Weights of a small GPT-style language model, trained from scratch on English Wikipedia.
Size: 21 layers, width 64, 1 head of 32, 1.27M parameters.
Architecture: rotary positions, no biases in attention or MLP.
Training: a variant of Muon for these matrices, 5113 steps.
Each number is 128 + 24 x the weight over its row's rms, rounded and kept within 0 to 255. Layers, rows and columns count from 0. Numbers have three digits each. The size before them is the row's rms in percent of the matrix's.

# layer 6 MLP gate, 256x64, rms 0.309, rows 24-87, columns 0-31
095:112132147148124171165153128156170109137093119125095130158148140158094097154144112131119100138202
106:176149097142128103106133124099165129115160133148114115114141170110118147140148124142089146094100
101:121123146115119113125094096101107154126154185139140120156132162129115137083112107170122160176100
108:159165155152083152131159160109135136125168127139173134126127133137146128153111107149123127135104
104:130104134105152135131125120123106123122151117126147106123156155077110146106148115129080112108149
096:107153087110119130087120116116139157112157115136154101153143126137124125115075168129122130132145
101:143137115110114170107111152145155137142104086120142167103138097110143140159103164111143112109109
092:164110154133149108159158143168134152181134144089143132172127139101164110160119127126114136120144
098:102126133110063101128118116118113140099121126122145113125106165069138183102116127182128087138150
097:098177138113114169101146087135134055121131137091094105124160114143129168136125115118114132138123
108:110121147140136159104102102098109149088121137163101114161110114076133140102137113089176121116114
102:165165108142164171123124088105161124105143124115103101096137136128131160123125129099148108131105
088:128161113113135106098097119136173125080124110142125079122132096144174149100078113163128105080134
112:121105187127164127144128127111155137161131143109153121101126115108075089143144175118099143142136
103:130122125138119143104084136075120080185128082115095113161125117105123149143106143135159107089155
102:175166162105124113102137132095145164139147115130112096157102098086154101132157140080113124128096
093:135107140128141125095095125100111094145171063121146157112144122117095147083129131131140086160143
102:144151129138170148136147119169126141162154140128142140124098113073113114149121147162133121108147
094:096145159139132115090122126126160126114133115169138136116120131130102095092132116069129142125136
098:157058094098166139172126156125075157129134144143142163135120095123141137142094131103123155149136
109:142115125142111082060104165185108151129134131138152102153136137121135110149077161154118133125132
106:141091148124101155117133092102149107111109105105075144107108146165150121128113107123139123122112
106:121154113162129148136145125103183128154133142153135159104094140155122107099082137075139121137154
086:159109099181131145149135128131151133146159146093148133081164155136093100153108170158120090124139
093:107129143138102142111118117152144090137102173108127119147139073117127135144132087146149169128128
104:125108118113153070134164159125127142172136105140125142088120148103104149116108155136098158149150
103:141117121083094144105126136124159176133113142124117161071088103145127089107111134124112139117140
111:084142135123125156119121141159142108114166112116101092140123110130151128115084161133134138126107
098:115135122126154119107109124155143136168128124106136081152153121165143173128074133140113093129113
097:153115127117154128154113123094152116119118158148096164131161110148131111134085139149114136137165
097:159079135093097094105138141121112085140132104125129138145133142151149111095113124124112128120047
096:093144097113121129105120133177154090150122104092164138119131090131105146149086149135128095134136
111:097167186107097153094126147154112110117090134155128082112109126106122141086104109113152168141125
089:144170113139171149158099125150149115108136114132113129103105130120125094097152158052139143134142
096:168161119114119160072105149129146135177127160138128106109109109125141157093114119109127119156128
087:164157162165099140122108130131169114140111142147112118142181123115173113113126138113113114154120
094:114146117141101119098145104154123115141145097110097174085135148117111157177157125158134136153132
092:128176103132151133135154130135125141139147141126140102167123134117097147102150186100189103159140
096:167122136133117170110148126103152091175126101091121086094105107148100104128164115121165109140118
098:150152131135133120144123100151113116105126139162093148138143124110165171165112166139132098128124
093:105116110137118148117111124154127104154095109137107158175123163130177135111106123129147147158169
103:145134090116140130144126072084157135106099143153136087129139148127117126146110151136160106124095
094:189120123120128148154088076159139152118099164124147173102157133140141118129167157165153158124155
106:142166166122132121106121123102117123166143100105107133100124119074117126121123151120139133080137
098:119174137128107120140109149161125119096108124142163152092102155166097131135132146112132117148158
102:128090142111102120136123155170142123117079134134131126153086141163149147118139124118166172139123
097:112127198117135122077131137122152102134082154141159137142123134152175130116150156091103134154113
105:115110163136145138152148109098147122127186114113164167145127159142133121116067127181096094135135
091:153157185107172138122141124117107173150136135106068175121122151139127139148120175094165142155138
106:137147098106111110100115157131107139120168141093123115181111087113122134163146129179140103119136
107:139104135126140181147141125156083116130130126101093132153110135099144149144132150167158158136172
094:150126144122152159108155085118137113154104111101135138123148108134086136167093127117157153149145
094:148094171122138158149100180133122153169115105114108131105067110101120123101093149155132154165112
100:122161144124095078129125099093142136127144141159126093135101127162141142096122193100140148129129
089:099144116109092105174131161141120097116113100074151098115130120119136148134103147136124103086126
109:150135151128172124161138140138159179152122144124131142134107119146121131135134172098135113135163
093:088138136118148168135088121080124135113113145152132122099110129081149152115096117108097109135162
091:101141152110151127104145069117166097104149084123088100159141170137173119167114117100149141123106
098:155152135143115115084146159128150117091180112143161105179139153143175172091094118099102149149098
095:136149143093109095086070155079161120079119061129133129106106096141113129144120092108125153128143
094:118120135107149147126116139119131093150158115112088139160121121127118077115120114088103120160058
102:158099115140181152164127129141130146113160151123098156071115108154127175116128134138156135151112
106:150121172098149136090135125122112152111116133135147147168109174155162114152114131106124121161101
106:132134130158147165160160106132128131191118135095129106079097126156133086075096171100150113115122
# layer 6 MLP up, 256x64, rms 0.313, rows 24-87, columns 0-31
087:167163125127129111109102115078144115134179150150156125109109097120120165137117134114116117133099
098:107099128140134133128125147069145151133137099144143136140194174095087135143138131125153137111153
090:183128098119159143159126138090142097147139120147108115122118085115100130100108105115123127147119
104:144136150137126168132113159078143146151134119137115157120102114090134080122126098135106116113109
097:095152098107090090130111141098121105126133184111104108127150083140129118121122123125121113155137
098:116122150123184129138138100123131113186122170118140119142118143116106104123128161156129083131124
097:071138116152129119127149116109152101128119168129161098146112138127161130164133134162107109114172
086:140085128127145095116145168125171141119121151094127157138111126124128144118135112085129110168091
103:127125133107126121120099164137116123105162140131118138136139170128098119131095151134133089115102
106:131138135138131097095131096113119070145090097125123111140109149157126187129145123118120144145124
109:101101147130099124106085150112117130101119120155125139142102143085180140093130127136096118118122
100:140145118128153101119134137120117119119117096081090154091126105145109166085122113100122119096113
091:131112141124150167192123140121109119138133161086115143136127129105119179138158155125145134166128
106:163160120124128120113129131139134140135072113180158128143107157116117156085092076154145158135102
113:140074159108139159110132143123122132189149096116124118123102095116141125119101132098110139124122
099:113130099103144149143131147153122080116178139104112167158113117142128148121107123136101180115170
100:138101140163110109100118088126101139116129118113139147151089119130172119155166117152116143142128
111:119119127084153098099127119115149144091144165095119134135169189120161122056124130115123165126126
099:098162093092140084133128129128137123073147079116126096138130147110135159122108113105101113084135
101:096130156157124134135138120116144163109151125158101120119127151127192099131165108086119117090135
103:158156132112151130119147137110134103119158132119139118110128135104128146097188129127098125112175
100:153150157123112166132124119184094174138113115120099182121160095112152128133124133106134118126088
100:162128179114180118125132099149104127123110172125159142121152140125095154149157132127125125121117
088:136128159127146134120170140103093128140139128075126109100120102131118127124124101144119176088125
090:160134112134120107144152103113160118169106129102150110112181113102159117112101136174099134149133
097:141152143183129119133152100125126128078172124129147059126143147144164112137133143113112122095073
103:113120139118085141072133120105163145167122161113134119146155109104146112153110124140106107177140
113:113090118118106152154123130173107131160117169143144120111122122093171117116096109141130141135154
095:125132130072098099149142140094110113155134120116135170115115082122102106103101095082120102128122
099:067131117157134166161150148130129148076094161158146157130092164149111110122123126136095117141126
092:109132149144102147079171127117157092083156133126140146144118110146175092146127119144093124109096
097:096147144132101136105120113140127097129152123097127146150120098120097159146144147128065114182133
100:105059101149122146145142146120128108162125109125110116124129153165105090119150137151143153125125
085:127128128144136147155115102130145162115138133144124141107118132100127142105145152058120132140125
106:133117112127144156137168099097115114146120134137144123161135088100151175149126118158151107127077
107:115142107119123152135141162099119133117128143141109176123132113111142100161106166111118105108145
092:105108129157136155137130139129116121164121133150137109172121115154157072142115131130172150157151
086:123195101140125094116138115150149117158140097145185104161156109126147113102143154128151124147135
100:134110105104103159114162120113117099184089134107127113110146147133101117123160109137194131156134
105:114176154104117128135103155094129125185070119136124099120143125129118117137137129119171117146128
099:130118096114114079123150129148106165128117150173085144172128167134162115118098144103134163157144
096:120165149127121108110100132143126150115154180210167149140107108136132138084105166082140134107110
090:169115126148145139140080155170144149117093157113140125145150152111144103138135137148159159131160
101:123118165150127138114149135143139130134117091102139097107151132128149096094106160153127086149172
096:128145155095160119145124119092113156127158128180123135087110088130118115125073159074128127106123
103:094130076096096147134112087103133118089124110122147106105122130139126120113121106119144165128099
107:097088158115115127103102127141127084150135126122134119132161177111078117125155156123173137131128
109:161163121075089125117083117139125114122139135168118114142097122140156142150132098124093106112136
089:165129152135124128121144096102104125128144131102119165112182160125100122137139110103143166171157
101:127139176171126146111127110120181134120135109131136122099141131186148156148125111089084143120104
106:156130100163140122119115120101121114087162122170094092108119140145128155131138077121123139108077
082:158116158130127143108084109096156119154110113097137124112159095157072105174125120130153092148139
088:103094131145116122123134126126166122140136133128130139093112141108049134095118127156133139139115
098:132121130140136147154129127108163151116135165110092155114136154154096095094144138093159109142129
094:137161130127143130102160105120148108087148126102107149111112136176133153137150155129104116125093
107:129147123162136127176109126119126066106110134123156130162116152105112179155125116178144116159138
110:145116204112123142144103155116124157121130099147147105124126125131121100112117106104094139102152
098:151179142108146157158127142142067144174110138141126122114114084129158140135120141106110037117123
102:154137137155138128148145108121116103111176146166119118124137091095170169143136115101128132145106
101:091135104148155170150137128191112080141084137141145103172106116153135166128110148092143124118095
088:127155148092170133155133120140133109153129178147146125093182154099134126115112131095139100151135
095:085119118128119155097142142119147126096121122109133103192120142126134148187164133172082138129123
095:142123137108144151105109063105150145126100138131174176107116161083119148144145107129127128112109
113:120160134155163121116164058175140152128113102103145136098115101145138152129118178107126077116119
# layer 6 MLP down (transposed), 256x64, rms 0.0711, rows 24-87, columns 0-31
091:138143133093127128105071102145131139183156161080136099092085172137115144100142138139136132146097
098:125109149087146155130173121149094115157130119077140146145082101166116092123157101138165163135167
091:145111092126098174141121127129147119109169111112157131117149089130092089129134099129117165124150
094:134116101100106113103103103155112116089109110149121123173142129134080116127131172118134123131117
094:120111166165121160148127136097145133108101097154148113138173139129103109118134186115117121096089
100:178161158159123138150121097119136131113131168076183100113133119135141129130086132080159146129136
100:170100147125137180094086163108141142122152115122144110072151102141146148110134176120153148120140
098:082100090159074124106137079132130135157125109175102152125141098153156148154151099111115132127100
099:138126127157189124112106101111162128138140137131105125123112088152119094126115147106105172095136
102:124142100136102168132162100103146112151112102164095112120108172132121196117128109132111088123119
104:122147114118150137133163142120115173151136112173139112082138139167105068147137103158130120139132
093:136129109132121101139106155143159132123113140170123090098139143140131116111169147114110154165121
093:096087137181155107089088071162114113146161174155116107154139129134110117132122146129120125128112
106:137128081097127127120157178162111129133132126108082084150117128155135160092122100121112099141135
116:082115129134153108174122119085128126166138131178137151120109133116138113142116125093126119168131
103:124109138125126109118125149136172096094143136081148126084137152084173187128106142122141137135114
095:141170129109107146189121128105113151100158161107106151081136117162088136162132122146134120140077
106:111114125146136136126071146129119123136093102094099122061146127156104141129082150109114099128138
104:124117167147095131065158132114160123141086079107134124164131140119137133117149082124155115095106
102:138133140106103175092101154177116132127085117147119139128126110156130159110163077112105114152137
105:147138139138133135136125132114170139084092092170130140118112125105138139119086122111166152137117
103:175113110140133135118103202121156150122111106121082139152092114112099132140150122079133146103120
106:177122110116161129111130145101161104149159082173112099174092147115121130125107152129113146131127
086:127169141126067121129122105120134107090138134177152147109107124084136159097115099114136140163157
095:140130112107127141129105146124110111162145112139102145094130164161152163127146118122145101142131
104:168167092126121141111129120120081147171164126089125125129104112148144108117115073166143107136168
097:129097122083111163133151136178109123127154090121144113107147099156099116121140152124110118138141
110:132167108112106134146175099112122134112135096099121086115077160117117100148129123136111099148143
103:134153143145110123127153152147156158128128140110132134161132140071151072147149115096154128138160
096:137110116100145103143155092133145136122136133137112091146152099151147122114116129122160142120159
095:148134088158138145113127150138162161164141114130127136147165144116066153109171156094152135109170
093:107117129152081146139091152151099136125130142155093105157120116099116088115177136131114134106101
107:103104082116132103115117145113169117135098110147139156091124110126166143121150153129107121145154
094:122106160155116118137148129118086106102139111147147140118177134125131104115123168146146148127105
106:127131174133152067141138131115132099088117112148146174113137121180127053175130121156145145117125
107:132144122108145147148113114119153168137147127111100124117116133106158134140178092175151097158121
093:121120115113155102142110105109146127146108145105110098078098165138166073114125075154139113116167
090:111090149139129130151102134156098100154125128161115143111147117147121140136165188153136123104131
097:102121140128159144089128139112117114109161110193136127112153110125072113160140148132130118163127
102:127181168137099140127148135177107119069113093147149124151140151160120162112146119173119165129153
103:127122122165098098157177124123103124104122112157155172182093125114099133149102141119108135129110
095:158090113115086128157139112129121139149118114096076115105130116091086126174162138102104096131102
097:138096091131098080118107180131095143121111108133143085168104119111107101103136136129109154115134
095:148150132119149123141104146104091115106145119104112101129130113122163133134108120134136116113112
107:172116149132093118094131109149154141129167162114120133149121135103101122127115129087131119111102
094:132110089115129093151088118104160143091127186147180130129125149086155180135098133114106119154132
101:166140164154131134140125069111129153124137092148110128107136120090177142155083130144144134135140
109:079113161144127143137126148096099110097088103113164140099125138160147136103132117147142112160150
092:128162120135112172125164161110140147121145119144115157140126123088182129171098081147177094099098
097:145103098145094119081092131161155122104118115120097138138160126108146142090098098172129113140112
109:081135157138141133102172144126118153101137141085125128088103105146129157160115126072128125171113
090:101150152143126112122173170174087119118127148161107115118153099127140116094116154103108162103103
095:188157139144119117172144144118133139099097111158122123155172108151164124123118106155124124152148
098:131147150122095173115124113099084114136114171134135131123154156180117147091132137128162108091122
086:111159119132131127127108134180159118160121122132150082171166121069146142129117128129116131126137
102:185173124126148109146140134123140158133145138131097097142071177128143131114154144138128139124123
108:158128183143104104136145187081129118135127106106128119160121133103133082163123122113126120128140
091:136125151124101139127141119178140115114111115146088113133131165117105159155107116098095177140127
101:068126140138135142127142119146118088142149113114131141170184127167116112163129136138118124102138
104:126107162104143082133107120109161125097114099093109164100116153165133186118156166122161128145137
097:167121122155147112115129182136128139150101103108145123167100140133095109160188119130142120100097
100:139141138107141123140136072122156102165158105105107114099143144176120139125107154088184142132144
090:098112141117104126152137178140067121118150130097116098104155103158133154122128133156107122109118
114:144118122172109107121164132129096166103122118151138161125114159075144114179155159133101108137132